{"head_dim": 128, "lr": 0.00898, "beta1": 0.95, "lr_head": 0.0122, "warmup_steps": 200, "final_lr_fraction": 0.0}
Each number is 128 + 24 x the weight over its row's rms, rounded and kept within 0 to 255. Layers, rows and columns count from 0. Numbers have three digits each. The size before them is the row's rms in percent of the matrix's.

# layer 12 MLP down (transposed), 1024x256, rms 0.199, rows 787-841, columns 128-255
089:122158119084140144097138118111063154099094129127132157148168145128069105139106134107115155142133092077181143104136137100116160168125098135088163110118125134121169134090120109108091128133107140142086165123126139121147132096130082131172127147083118107149129151124111145136123144145125119156141132146124119124101150129171117121135130182141107123135077141151112179061109146107180125112148
100:093113097131107124116126120104142157117128146114142120113173135121105125122142128159135095130137170126127130115126139081115103137145156130079138121119127125140147153093142133187169098094122148095158105080108172103117094111134116126159119124171136117121121101065118104158129129146135110164125115189118169145157183096134135166154086143122093107134107133131150129099114145149154107137156
098:176159174083143137125145126115139136142125084128114159119149122145136152108127107133155137134122126156157117142132157110112139097140103126127140149154090125110115133089114093116110136154102123179106159114131121156126127101143136117126125124186162149101089185155114131137116121133108150145110136128081148121169116091131115151135122104147145111121105118071150141159146120148142107153141
103:085113135189100143149098123132092104119157134156105102137100140126117115158141099114097164125094163141150173128099143123128127111086139146156198166114095162099080124157125134093155153138068127101141116167126141134075146068140135114143099121097103101091136141162099100126134145125108095130114135127146124110136097045117133120135124161140104160108149130122142140120132151087119107125105
095:117088143141107139112139164166128145133095097105154160151112150150124177098143149144103121172104142105124155153120111134127106154113144143158132121154119156154150106109137156116109124166140139131120078130103179075122113115109117125082135169145099138101130127118095123136147118111123173119123146165113101099160123110138152127097122174122113127111145100143129166120172146144150106107054
095:103148133155120166138190159121126099131144082132120130151072146139101106130089107135156102091145108080127128152116138140128144147111143115152157127111173107116176139143097119107111158138109134116077116120113136141107120141154081107155160109130116155132140174131155105171143109088138093192142123139119137139110133129126147080166095146118116136137116110106124122130139131084126166192130
109:093060137120148136143152134185134187162178111139162147131117155127121099191160142083140140127097154143113146113105143119109111118121144138132125172112105126145138129153099136138171130114131125117121111158134148095103097163139078163112112127113047082116122155116147186129106104132157099105086112137109138093100128135102101131115098108152154117158145123135091137112160112117129115143108
100:161090115113107154140118117136139108174133141105110140139102104142144147203116105098155112103121115166124153157100101110151166152157119112140118087116114118182162154076129097126112139122130093174151129145079167144104142101139166128141104142100151100145164103105095089129111130156106122100146141169131126111143123122132095083136138119104151112128124119121116132170117104116142083155157
100:127104095128154102102195128139079173101109136181134168149134100162120116127118107121107115109124137156160105119122095167125128126128081113159148134156118141087086162108118178126163177115113089139152117151142147116114130138117103174158157107139136150132129158148123130112123125113090114107119102117119126098129126108161144101155093136120132129129105069106124167128106127101144118129126
097:090149109125163114134135136140090135137133110097138151086135077174113140117163158142083119179137125139136156098154115130097103149126167156116149159132125159129079105129096114106085079131114096149102113107136095131143117114141154141132126119132118095124118134157150126164096147143112128079164125094129104123104111156148110114137129161107099114139118172133092144171097108138129118165125
095:100119122118136137134099128134116155153112149141121123147168091097110144119166151138137138165156154120141107162133104141168105142118140107111109091121119138123133143135159082162116117148105124105138097125166144121149079106104125075144109142109153090129112156132098092135132172125107145058111184140121143120110128111168122150146122118133129157095124139099130133092129118143129112155147
104:125149119113116121132126133156103124126099101147125124136072111134082116116194118140121101175127100169132113143125160110141084137094154147115139139117143131126085140121155136112116139120120112112090125138121132136127130106179130132143146164118126098181111139142082097146057119159130133153179123134145114130170129106148166159163155146127149150124170134147134136111161138154119152126101
103:122134138108131115161127150096110135158111148157124147150137110126137069128133120150129067120165069159125106182138124153092126158127126060141147145127124143181137115138114123126159123120086110131153138119087114144093123110118102114147144128158146143099074131130121114129193153130095099132141107149149157153152125098123128190209133137136135142147127142144170126128117108124083123122142
095:151137095094075145138097148119059135138115110111151087125125104166138150100098142148116112169101107105125124087137172128176114136148156155158095136109109137118108118138160156141159167106149184160156142122115098119155122146106121111118161135116131129145110156124104121110136140128131119088122104115117115105132127187158133164130148148109137131130114134151108180147140091134082135159157
101:122131136074133088169134112113102124129150096156147126127092145144165140125104040118150119139117170118145135122097139142149119094141080117137110138128126137161077131161113122131110132153135170132112189133135141105127142121096141152121108080130167137164154113138115115153123136149108122134133133156114133126118100139157128109093138112118087113156136164108154142164093135108117103150123
107:164124169169158096098085168182167154096117137100114162134153135098138101137164117159131122197088094113170098161098141127127122140178128099150165090085164112122139113140134128146145110139133108141134117125132099139124108133117134109113141135138108146124131160114123155125148150144136134112085129126137105129097129146149145133102168131134121149166092130158152074130122113145150117150086
091:143071149065105120093114113135107133165105118099133103090105158131107183142089122158148113162136164138133138123116137141136160157137103133156136100147128134088151137143152131109114104139138128116130125113170190135092105126142124161201141096110114154128130167175132120130120108149128100153134116163137135130133185121135131072098142123091115190081123130135080122137113145107163126155125
105:136140171132124119133114175063069132100176178115116087109151102127109120098157109149122130120131160156142157085141152165158108183141134136103162150140097124108118128148178129126149154096129133108130086131112145124127133060177132134093095138179106122142098091115169104120129136127088071130143138146108155168171129126104120163110131104085119117095136136151092108120142133087122113106145
105:125146068137095123120054128119116134104126112134105109114112144109116158103163104147113118135115144123158130091125166155130130119101140145166138152168120114120117157114115094115155158067137133115137141122125172119141126121126128119107097111097139138183141098144100107138122174141172137117133148172116134115123143149150139118079108169114139126108170129083077129122122125150129125105131
115:130157125125136109118125119075144113129160152158133115109097152139142144112108183122137154128104127139107128135155111167143122132131111115104132129066117098148129149098124146121163087158103104133139157180170161137124132093127103124158086110095163160125129110162115125122107206109147108117166079073154135168158107106108125126156106152130128153151147136104101119109094073171105182132147
100:116141126149112138146125115154168112104080098091121145131114167173136114130115129151140183167135137084167162110103106129137102131121158137081096101154107126137149101118159142083096153106159134149122129151126147143126149124124116099150107124139090095182121125137117092143138145109120163144136132111110151098166136164098130140091128114167139146158114133148119145108147149156161112115122
100:198130130115114163110089142172117119136109144154107145124107110152134105154110153138129125132158139103099106135096118141117156152140114102128154098181151139111085129107127117103114131156097126100154109129098117118156159114159120099147173164126131126125146124110122081152142120119105143135112137136151120130135157119133110087131146087173097094102132209140133106115151146132106086139124
089:129113084124127093125096110147099118141123131120152093144124138149085177175131129145124127140117127119160137140165092107103110149125124158138066102135108164135083158109128123122072118101144081144115136138132143134127115100133162097142143132148096136115090068128116147117142148159144120120111101159120144107156133091107126130112128118126138085087161129098088068169133154167125137115101
096:133137178127162121126162070145135125104153172109107099129082137153132057141134134154106167156153131165151145141114112116137095088118120117115130149166149112112121099134139138130120156111129111140089101102117122087137123135119109091080134100146172165145146150157122136114143139126117141119097118161096117115078137117120166131133130113118142119138179125150104125121136105124154129129154
098:144141103110137126154127170133138146141118141052164137105086114149100133161120153140106134177088116133134153103114189103108150109131187133057109121123154134132135142149104119112131098128104142139103088112110117132135093163152106127119102127098106138133094181158164117122126150113157098143159147133157101168152105142100115093108141142138093120122108117146101132168157135102148133111147
099:127093170145145184139146112116087164140092132164142137177183113123109112165118156108123126165110109149134145114133131137144156128116172120140122117112157114106167168126150113160172163125134125130119096101151164134130136199171128130143149128118124159124177109136159127131114122150137112129161122128097122145114116121153122145098141148167109107123106131149093160134113107137185087131161
108:159169126130135179115100124167119101133154154104143120148162140165090101131127144160115139104146128136121129080145140160133141139162101132097113150170141109129137133134083183142152154127136109131109122156116120116130140106119120104150149120113121125098150134137135099101076144128145146123139156124095105111118116113131138101128116143144171089168130155115123111096089110086150144149161
114:103145123128128109117169133160151187129094162138115112124138146150123133140109128105118156128187104093151134147186157110107108147119122123128126137173137134146120118119125127173114098146129170105150172092151116133101136143168163175098145167093173083093142124108095130126165105093099154073145127130137115140121127126127130100145130152103118145137085115170126125110120152128144107141136
092:115141099134117109105076115135149142111103107114158148136135125122085130146093134149124133062085145202161096098126154141101116122149154136145191071104151115097160106113112124096111134075119108121147105129103136126119138167150122133145143128164143127154152115132112113193134123152097145143146093092105146120120142138132110180188139098143112121152127165123137143199092113157102114103187
105:146139139052099132153127104154120106123120143116121154119115159138136121136133097131117082108134076131102150126189163136120086130110106137149138148144114135147126115123096150120123122152109111106101130160153090150107155149082130145139148152132116113105076143106146109115154082138095137080131110133177119112128098105120151160190116131147071167133105103141120111116104105138135136116144
099:113120123158116153114148108130129164157134165122155125131117109134148150085117126116106072098163126120162144103160077140128089138118136146121132150106130136124177107106156101135147128159139100139088116138109105156098181132150160170151107096101126152110130067078127123069096137149140202154145123123112103128121134116140122137108166135117130122068125074125154103118088101146136122123128
096:086125147157143149082069134085149108165129157106071179134114139155113116125124137128133132098088148130119143128129126154105106133079157114119107095108117095144112161100110145153132161102184114137160150103145084160118109119125159097131165117122161113153134095127148128135138125144124155096142116115081139115141147121134114141128119075123129119149075137127136104133166120138167094131128
103:114101094149096159125125180168150089118157132102165134143122145115192139153107133165119143129088085121109120145129133106139103118120108169108134104169111122118117175117105124175096113133133148111131142114123081125114121115111168105130168098142122111144096175087157102148093092150109144155154156158142105135122110121107125106172161098152114168151114144116125131133135116124158127109145
097:094144115162088114160164132136103154092177192150119108099143147071129128158131160145121179085129110145139105149134133152176135133120106147105129145157144122122098135102116131113127144132104155120147121129117186095109109161153127087160111131100127085118118174121105116188176103149128125123122157133125099105144150093143128107143148161127103098123148142089164125114118134093162115127150
101:108100146088072115144159115148138109179127126117142126154148198118138112114098135060091144129164117130134148121166147115147135099106172088090103119127126132142087155125154141135088129140139149156107154131104141102134137116148114135123154109094167128100168097082089125141127162143135105143128117155140111115116168110108174138073163071134118133095135138120125149154131122116132121138161
100:150120100113115135092130133156158117150121150145153125108222125130123112146148146123115105143155114161144135141132166141096124138158118104162104148103131096161098048172149107141130187121124119122151082131150145143122149130104090156116120141099127095108143119140134123114074131088121122097123143138122129147109050143173179091155147131159125152096132142115115107143111096126173136107123
091:148164067134140129079150157133086142176124104122087157139159117120142135134085121183144135097138123161116090130105108085057095162121139134132116118165119159131133142126104126128124123189089110117141127080158093137088152163136106124112127090170134141122104139135143108140131146171153096134128099164147127121170163151091149125075130173121107120097112144105140151142130163103120079104111
097:094114127099163129163107134165144133127110085060135183114132149132126140114124119116081109138120154158143140164116139100119125113131080135138135130155151126101135110112164089144167121152150091114163099157174109113140126081124131151154144144138101147145135104092119118116147139097154131144112144109085145124145100171144174143125115117137138116102131152136101099118125143125117113078168
095:175122145136118131129137136145163134072168116129130102134110147125146119156125167130113142084144124120102159142134139143141154141112142123097130102106183153144126144167106179154141086118096177183083099086137132105122155162139112167166130144111123143148155147134149174139119124150102168098148103099142106086195125106149152134154138127100154117120137127124157129151133133129104104129128
091:132109114131122127136125115161139140131151115136143138133132115072149162137173126158163143094164078088160125125140145075101110119120142120120112130153127137124149156166150181154160108141155125113131097120124134168132121090155151117166120092133130167113139104120131112078156131164146100113107156168145116090115100121135125191104119150105115149110120116204111098144078169166096126144148
090:120103124145136127099100132094133128140155149147122124133147148144135111192130134104129135153150160114101120139164084110090138119134144116084116115080083104100117127125121144133132138124128168146118140129130168137104152159143124144106155091118125173140141146141134117104113071119124081087092144104205192133156126135092128163102125122081109130113161175187166137089113148111063131118121
094:134094118116153141128102148127079139122121141118126122138129144121110137140162119149116167087109112094151086106123142129145139157091149152115099163160146153083193109163116135120161122129162122158107143115112128142169138108146135142142103121136121074144122182182120102103135098139111152175107144177137153113119153087111104108150153107117105110109155075134118131147113121117168112093128
097:151164098148127119134106162141150093140156158191138145134159126138150125132114089113169125169155108119105083152103157100112136089098122134125120158119133141115138153109155127098163069102112112108148072109151109174143076167112105160119132113144154140149120099116126141125163126107176134153165165143119149136140099136133095156096128116139145149123080150140176148157154143132087126102132
094:113140092153122111180143084087125129135099134105103129101120123077124102129115137162139080100131107159127168121158134144144110123115133178168131172151154080098119118132139125131128101146111128104113158141117097153112090117139118141107144141102130089114119107163118093119091152115128123149113170143123127106105134116095087129085142146136138122103108125140091139110130110092132131168096
108:092149117124113101151079154094130108142119125147120137161099079145153141125171150119156152144145145170168150118099163151122104118156092146156157149092150149103138111177162121103135125107204095129161133129130135114114150128137154089129148191148174135109143140151116121174095144156157141127135125125083107157112115132097132133099128150133134132106125097144146128105104178127140134120073
103:141120126115150129091151161095107136106118161136137109147154150082098115101097175132124104127145130127134085120116125115110151124154140144128130097138119103105140139128170155178143147149102147086177123114123123160120103126098133173116120137177136123090152101112136109156092129095132166189129126144139132193158090127118155114053144160159135142126087095151106121139119098164126098145115
087:162121157153086149093156103113117134115121139120120136146162135119146110121107135172134095154114150078114075136135119174179064131081106122107143120139136130117101129145088118143100090182074128136111137113127100090089147171153107144165105108147135119125150120128128125161131121163124137117096130103111125126123110137129096133125099147149125129139133131151093091174136133128113093116114
099:127113125106145156156105119134138143109103135161124108122117124118120143092121147119134162161138152108139173110138121137119127121149136118145174121085110143124157150150098132069114090123150106113147164117098136136118168114111130153172129155138132118161153170145113127110114109135108130116132134137105140169127138120168121124126116103108123114106140148107105138159137151137095154131172
101:163118124128109119138128090154104134160141148117107077119095118135135116106092112140158152108130132114121113124131114124162166112160133100151145137145137129178107132099148112121133122135114134153113095152102140163129133089149142144147067148152133121105158150114104121065152170081164119118159096116112171122170137106154124078106134130142074121152113123138140105133133153148116126120096
095:122108161144173165132083138137082095103109124132128173131112097137127123110108083112115119141115128130143119140149157197155121138155117134104088128114127139165078136109123119167138116083156133132124131128136152118119120115117123160117129132129110172077137127142135120144121117181135111132135099125110127183156124099095167178126118129143172100128105135104158178102113120104159101116104
099:148111144157124127167075219127102126085149138125135108152113108127087124126118112094143127107097116096153136109135127101124119146146082156175115113110137102123144116146123149107151126114111122114104141161145157185118111122111092130143182109080147169100125087119105116134090136125139107136158162163168092105128103155102109104107125123102155151127124104148104152138149073131129125152090
099:109070146101103105130105113104126103121176146153113143131119143102125159099105113170165106103197138131101127143141141113094171153118150124092109106118129113098088138139118112136075100144114135091125153132164083137155101127139155139093102106152133120176192096159152116123111093126118113135108114142147093141110099107153106135153165117141113083101118160144080152139125155110117116111147
095:162132152155120133099102145100097125088108158106161136103129126093123129157122161108125104128137076105155099139136100142156107131146134089119109109122116132138124169112132067165129087134175168123111111114099142136073115109123143123143083122157106130134118124098107122105121135164099108155134145125141125138144146078140129109063139133113097137155117131119170093175146166091110103131103
101:117109167117113112182139140129153113110123133140135129122145147127124128094147159124135124142165135083116110154143175133086131120118142116122125102159158108164173117132120108157135094132146145105154142105138084125154146123105126147119090149152154130115193080110125120108135153132123127127126094136150168134126162114111176134193158129111150087134142147163152132145058120099128146118100
104:146171125140106124192124144109122123129151108117146104148124117130106135097139112126121121119159123160138098117110154158149154129121088139097168114144086151070142156127109107128116131142086117130126160130153107140137111090114108122141105157099091092127126132103150153126145102139153128100167101132127113120159118134150162106126078120186083103107101167109086104101130186127118092128079
# layer 12 MLP up, 1024x256, rms 0.19, rows 788-841, columns 128-255
092:110098146141151109120156112166069163131094116105113151146148131104115109153100108096135136124140130106124128128161117113137123145109143153182126095104141157090143134133116118152147155146080130156097099114155131140091138136134073153117139147120132098110142117084130150142175156150094106125139144149120148131130170139130105101125081136129089102146157085187110148117104150108106133117131
101:106125071119132120107135154104165121098097158150146133107132162127120105144131163151131106142132129117160155086109144121137139122129100139125130104080162140119099147115113149159132158141103087127129154127144095108097115158112062145146137151154120127162165104127138116135142116115143125100107145104127132091144171144099118114165135141104120155124161126164104082140105103128130172146127
096:150090143129155125104141111161118139137104137156142117104147142113147134141136120130159155130157126133108109098102146141129144137178140139140138134139137138161106126155129119132098123136113132117131128125110157129133110130110076132116129156128137122151103130160112135147108133115171140154128183174129142094125164187145132105103145164151137144160088116068142151125155087164122125094071
096:160129147106089148098137130181103108134113160108146168144110109116103110143188075141134175140096163121102142137141146110167119123141089134127123144157212085129139112124150120091148067135148126114133130112157125143100141155127149112133148080148129141097131124125126110118119163148152073065128161117136164131110126130094139127132151122111141128123146111143152091158119114088159095120162
098:137116128129160126110110121124132117157144097103107125086125134132101197114123198136137130099096123108148111127156094140135095104090170127097150105131114152140140119137153155159110160136101153114133125100137104135113146097140134139126128135080146129099114116102118111094145174120117122071134121129140099162138110103126146127122140159118145114142136119141108080167144092117074112100092
101:133097125124119126091132123173106149127129137088139105184126120083131154188149129123111152135129158125158104127145131119139133181138083141134096130105158180130112109173136152152116101174115149146115152143135128116100145150117131127118140137187157140095156125151132199160106098116095112121141124175148111098138145164123115128120098171087130127158133122120103113169097111140095091180094
101:131093106109147136109147117136148145109128106165147124143147081126159102092081153160093141135155137122159141109077148112128134097133108091148109149168130117159113127159119197165121122123140121087113117112126134141123133153117117099195158057118157159137149150171152104146144135138140133138120104096155135134085140122139123118127136111152153096110082102163132112129119128151127152123085
104:107116160135118140153100149115140119123107129143107110144111157085128131171153151100110157151136121096056166147099140133091136109090131171129122118087128124126125121104118099085124134122109177121097151111145092113107121128076117149138132150106171140085092089118085130134135099089144113077133141124130146134130156147111112115159135076152110093173129129136100096110103099131084145109084
092:132084150089151106107143065098169179123111084162117129145119108116093118103158151064127135150165132112152122092138114126134144134108096140090118128140142145072117139086139185152097151146153145098126123127093115140154144106152148155122119144089134151100122123128124093174144162169143132138152105111118158126112125143132074140111135139148134135162152093152160142073139126134126122098120
094:062163127150087117154108143130141115130113148096117195169169133144167064154117126115117152110125122127144116116112113150116111123142114142121108139160137144123146117136123083142130101132155145114113117134113148142114123133154097146131130118185136095120077149109131171122154107084141109153152143106135161159150076128086122128141168128128117102157144131138122176137096136148084104149167
093:158088168168151130123165114077121075157139144174136137122142128135087138121135164154127145109140167129138111094106119144154141131161106146132168127103130098140147095150166117127167137147130131158153112136123098142143125098132110112137109117142147086111122089123115099132148120153086132119128096130147108108162096145142118081128156129108162119130147161121143086143118116116165151088086
097:118158107123124140162130131125148131124141084096153128132141139067098126130150111086155133093133093110119106149107112140160130116144100177144110179124115125098147167124169137147153164137137089128125103118134121132122118145142155152144097082094157121120140150130078136101155094103148133109127160135123117121135113166152104124185143150089120159179116087127148120113147116153117121127128
103:117139156135123148127117157132146139127121136107119156117089139147078135070160101132143111161142081106153102131130128089123124125149126134127106118164151129137114143094130078155130108085112074119137124140151097135139173132154152119094161154203166126124181164154111108143081140149135120094129114122159121141121138161119155155117166141091152100111147101149145154128105121124118128183127
104:149149139091128065168147133091098123072131143107119185169148118111114124102105111141123151140124137131125144170158140165152160139135150128124145163093124143133125122122132097098154145139146099158124129130135113071132143124113130128147144100137147087125104184116090093122145169130120102100159155127133122123120106088072148165126113155140142159114117186121144125142089101114097139149101
095:139179132124090119170111119166118110104138075135126129134141099114147138147153083116179149149124134130103143148141105081108175096117118144100138120147113093123164079123147146124101125182154177142149130104162107130105135108147141131142131145149118157125137118143116114100133128111179193176120141141116126111071100132106141141128135126144151101110150127136152070144113114105119110090068
094:155080147146114132127138142129160115115093118119147144158158089124111136126136136166110154149130114185137159141126082114117123110079157126136150072152110159131194106119120100120153137128114132145182136132109123123102154073080103120102098125180162133125185140109113135122135081118137153156142128133141148131124115147112080145124094130166115167086124105137143140114118088130131135112152
101:166107146109138093128120147120133132163142096160171137098126109103163112142170102146143140128120105154090168141157135116129136161114136115157111105111134134126126120134141094136087148146152150153113143148107205119135138139133110135114177147129144138116110126118122149110142105128113098148148145096129126108130124132102144137162111169148153164107098135132096109095127130108123112155137
102:149141144095122119115124093122132130121162131102126115090121103139141087125114128131137147119156125117100143150120147135137169147182098145140145149120134132101114092128128124094146159141114094135128112111160112087086176127097138151136136127105145119114131126121157118163129148169105124121136104161115163123118151099127152124176155071120106091139142153151110101160083120115197132160091
113:156155163138136148150158133151101129143106133161151144153092128127122108115156123090122147131136119104134126158087114124157081177115154131098127152121084174137169102128119138110099143113159089125140125111106128088121152113134132123154136144135148096104140135103165134152129141151123077166103137181049131120115113129096149133147078168149132124105130116117122135147130107096130161123167
101:161147141140106167108101144148122120121134094122131108097130113098131127117167132107161146131175117116142092113109135148130146086118137138132116125104116140086091143130116145132198106169128147121160114089150156134101166091137112085132116093090137121124147121116108150132092111112147169109107142111134123165163130074141148119146109132140118125133113121098100119150163119136178135160126
111:127105123113117170130117096103099132124160116172141088129112130117113145158184152140148104107166093124160145152142143096105118134149128108129095121092143134110095134084117158082087093129106090172132143139132103131135167127154142104140148129147141126168142161150117089117115104127133120112102087156120114147145107073146118100131108110129124141112148089141136159107110062113087146131128
100:131099142114104113157162096098096107165120103117144197113126097107126128133143125127165132147148142145133154095169147100105117111120140132165158189142168113157160115090108161135108073155087150126119140151108101127117119123123152106161117106156182107141081160133119126156088117128140119113091111120128092125127120123102117086070095154093124164148076099112154152125115162124133132134079
097:153114122112117116179117142109114087154063132124117135166173112106126099152148107162165163109119116096145073155113096138169159162108138115144141105096142094133137111107130108140095106101153122114173088091098157165107133147111148127123110136115081121133161121111130113104132159177160143071123132128131159151170133123153127158143179146128078150171131142154145102098138126119134137129184
090:157138160111126129120116128135156178127117123124124094104132158123138132133149140126147151117134129169132088088126116159113135144136138115124126084126160135090121117117146120151099091120178126095163145114108147138110158135113114098085125116161138143155147127094117133100134120171142106150150135114085146085116136122087093160160103129112141101126120072119165144074121116144113070146143
101:151124154143117107114117108109131132140155123140141099084125132136112140132153159126114183076139128162110111139077067149128140186157121116121116146154116133090127133112125133178124145139161133123104106142089139129164195174091133097108164106162125118122117147115158132118138120128132132129138154103143153097149155155134116133151079097091126153116095125139163118101161141122153077141103
099:170107112137119125113165133094131181153168109090106106144112151110108115144149149096136162108089132094109095134162135130139106112175112145113153120146115148137099145155175176120103100141139142184106128097119146126120145130143122134140151123118119127113133132140072136156128101112170138136116095105116128114141113091116143146136139130112121145145138124137134126124146120110143154160152
105:132118130113117093136127127144126175105185159138156126150140130132138103180080137125143147154154168160089159115154130123151100123119125130139101141129125155140151110119134160173136091132138137116132103099130106139147153158139124089145124127089148152082121129100150132121168108128109121124115141135164099149147115124156094137168129093111109088139143141106090080141103138133112173159118
091:134095122139186127179134122121154150172102114114119096127153147096131122194155086133122136109139140133090106094148099110111124160085133127129137108124130124125133123117136145116158161160144166104180107116163128135116141149118117138167139143151150114123153138139109128136123159129108142110093133133141127153146129115084139130105191136130074130111146141106144105137137130148104137166160
101:150134114095137147132131102148123123110133124124129097100144160123127082156089172163100137132165161088164111064128128126070143105113130128164106107128117138125118116150125103115124170103108107135145124125111118085110076068121159122129087172126112125119164135134141135138085126122133085113186113083101085172122115102098134167144124131163144118134115128084105141163122162122124155095165
101:136122150138096158115121139158087105131149132118122132122142174134108134099103129159105133130178115134150131136093187150109166158086105119145118136119126140121152123103096132164095138155141134110112126101155103144135134086128117101104141147137147114155142168125165148099147089149094125083118097110127088129112149130122164089099143118152113137119143176143093145126116083128127122144109
100:121145138167179130099144129122133077106109109164136124130102157112135131088093091105117144146154091149127161078096141082139137121152147134142130158128155087133154145143103131150144088164164127103097129098109110102149168146140109128100124112124125121159128163142144119102142137089121137140114143110112100106170148124095187097120136115076100096143090110144173117101145149128115166130141
101:121109129114130150100114150130128094159131133146099079146117101135098101159139138117116104144155176133094134109113153168151126116171084151099144113119114145120104090115130130175130116137095161170131089115155185122131122128119133131128149171141161092125126097136082134121101166106131121112146139156132153112106135144151112116152116138140133103140146155131133122137178184150182159115118
095:057164143094082161132169114107140164127074115083150141145150109130128112149121113108131138123114138112096140109151131125098131121107119122164136144136166113132148102142123126163127101130102121151147125145128119141150152132142117137067120132134105075133161119123124127108115123121105164098114109131122102111122135115094140154069124121166133137159129137147130130107161100118098097149146
104:151135102135106133096136141113125129147109137163098150089090131131161151127106158177116163122083112128135129122121138139120127129194107090124152095162136092119128074110098160133134130094127134154161136129093154141153120162160165123137146131166114123127144108125144136132131165130131128134096161142108106177126077124117117122121138123148119103110134102083132140111077152133116072164100
097:111145076109150173121136130096124151101137096119111124088164146143112109107125159150096143110165140167130156114136122110138123162115125172118119096120124096117097087087151125146138133146077109094088088126136083094140156110138162125119099122120150154125132127146131105164147149104128152103106116163130080145100121141130139115112088158077137122132115124150138120150143151127122138134139
099:132121143175138131112125161104143080129159163137125149136095124175135149118149113129098143143139119122144180097123137123179114157128148143127131123088102077141140133162105125159123119126142126159093125104126149143151115117133126095153120130075164069147109151143115109098141147184136153115173143112126136113156113154144087145102129104138119150130141121144133095088148153144122109128127
094:124129087126117096124172093124156125153116165154083094133121100069120109133124137156118147153119143138131176150149149121148144112130142171107136191163124110126157137099133121158109154122168153140164150128098125111082126140131121117143125120170118160122124153165103151139105123149185157114130143138132124124099111182117112123123108143129084137137141122129125180105136176138130114183054
092:121166110101151113177099108157117138116112142137142106116127145121154155146112137112196131087115111168135139164134156097180107140142111131136169144149120158112126173080140161115136121133122184112086131126111149160144143112129114153130150119121147149048135109162102111097134145192087129094117137129162138155161110159135149126130119148174080122100146091152110094098155148146090074109149
092:138119142142119136174164140097169146147147120101125107106107132126101088116135150111124138114155149170121135098159115129143111157127149087118132117135101126111098156163117078144107119112088077124144147114116123091172111104100100151104129145128105111157170177129137136164112103146091155150128103136117137084099118127107128111152158098138152082174081138083125137154160097176149132087139
096:150093135127149123115103083131107148118129080085125137123121132111129105081159110145116143109137131128138134098145159115135149110179119111155144091150127161107109089144192123101108079153146126142140127114134105155171136092118083136130116159124149098111118142118095107140131160146093180119146117144085099164167156109119147144114105135169100152185117104112108139110104125177167118122101
091:138139135145124148127158130108080131134132092152110126083141092142155106151135160121174143131111136133114107151133139126080124131101100124156140115115103151180142127101114153115129157149107107112146094093165149164102187093107102161147165126146114163114126104076144129123113093130148152085130134092154141132114107179136132112119083160080126120127106142099143112132122116138116142132108
100:130124151140129113120139124125083127124094152083099148095121098076144140088131121140109155140085164070109146140168142101126142140129125123140087122117146129102134102131168100109116148168137106069151132108142114087124085104148140120124131117128140144116167111119142139144119188157108092117109079140127139125134135145122106125138152168104118122152110124127102152131144130154138142103132
098:143134170113149140086109155134120174112166108147116152110130147166111123127158093141152180121123173117139111138142092134130134134173101110114101100147135122124150133164150113139162126101094120141144133134182155061149134127118169133134111088187127109143153128117172116119125118165130097102149118142141147140113131143127137136095128109105115133157125080155139127154146130144142114085114
110:112098101091135094143104129144142099121069103099122116102121114144121130122142122127136138137116164122082096149111151086145133175096139137129155127125147150057115136117118129125178165110148117107165125136126093132143141160140182156144158126093100167173135152165139093119085085161129140121145148127134187103123132141110143135167185110131148169129135158115137104106109093141112129124129
112:143154163073106157148177114125128107100139131127137121092113151118113139101129102133170132105103105147134103089157175143130126167118097115099170132090158132164114088131132149100079124126183154112138140117129128107096108138150166149137083155100141117112123119152148144127120147155104139112159116162170108115168112123114113115136150147141176144130131107149133114093168150176129147140109
091:112102107159092156129119096150123153132143145160148159140115139163132174095161104129137120120112112114133155117124131141139117121156125167132140158135107103095163099157178138095151116125165128122069110130124122132123131096173141132114129098158116133086144098154138101125141132115109152080160099143106080135144118177124112116116156185142128104133141094147113117138112083150166110103108
109:139097193155133111102173125111160102121109175127131186123097095158148110164175095081109122115175133131134129089149110069105118146132105132152129139109130175140162137096089131191139153164133154102159115103165095115109114137140120126142139152129122132054125125142103176130169133148129116118113112110138122122150102105121091123108117159077136131122134102106117107119105113105144122093134
099:107153129159087113141159138142132118148116131138170147098089130145137157101140156132135156151142123128117123126115134095095107160136142128112128119124150124146112187146114149124096135125134133132123139110122154078095142124100116100128147122152163135127134111131129088122093112147134088097145110156117107136130111120119087112075172133113146122135171209092169101105083118096108112124064
097:129136153137153104165127082127121124115121182110105169108142144122122167128140106126165123162154115129105127128138127129127122137126161106154115138072116116149179164124156164111134142155144100163139090095149114142132152069143115130139121154130148118140105095116124143126126134104143121110110148130138157080105142182133116070172113125103096117097158164143099118132130144145085148102159
094:135155106142169140115150121145146164123137129113118130129129120123156127090105163149147125141131142114127129127142149121105170093102185161115152129090138109122113124139146119135179149140109136136117126130098106087152156135128109086089092127109150100139087160126084157162129083151140152148084168108124155132119142149128118153122100129115110086130135138151142134148178105147141123105157
100:134142116165094123095081136115151149141112105150132152128148135120126088119115134132144157118112112172095141118144080138119126122137123116154137130132140158147101153136116116148099104159119118127113114132127125147131090142077096109123166124121144138141133139138116151211107132178113114090146161097115155109130140064151109119150143137076109181132137137135099096114146136122124119097094
099:156102144127146122164139108097146102077111107120112148161110134147139146150137076096109137141125123182122140086148136110135126089144096156165113112083102145074119139134120141102105142103139116146134132133157118093140159138132145137162151131145185141109144124162127121143115129126122157156122097092127111097145107127125114151131115143128104113122074105128194136107115133154110137164145
098:121140086144070161144119114179149083116110092124148100172142156146147125134108149093073139149127145132079118136141121148124162157152180112148129111113118130107074096125136147182084139141124178148115147110119118136165110158145138134112118103150118085100151153124135149117145154128125134096143148161170164133132126126130077114124134144097127124092135103110144098105119142094140139113132
108:111137122097153092096091154103114129112122101144138165099129122121115142155099131123136130149129148100144196126125136163093157118131158133081129138147108107130118119121116154145118112088132157137107141123133132162141144131141110129132126115169155096117109120132146165141112095163091116116097132169098164116108056188156153164114106136148157156164115142106128150109133117118127149150125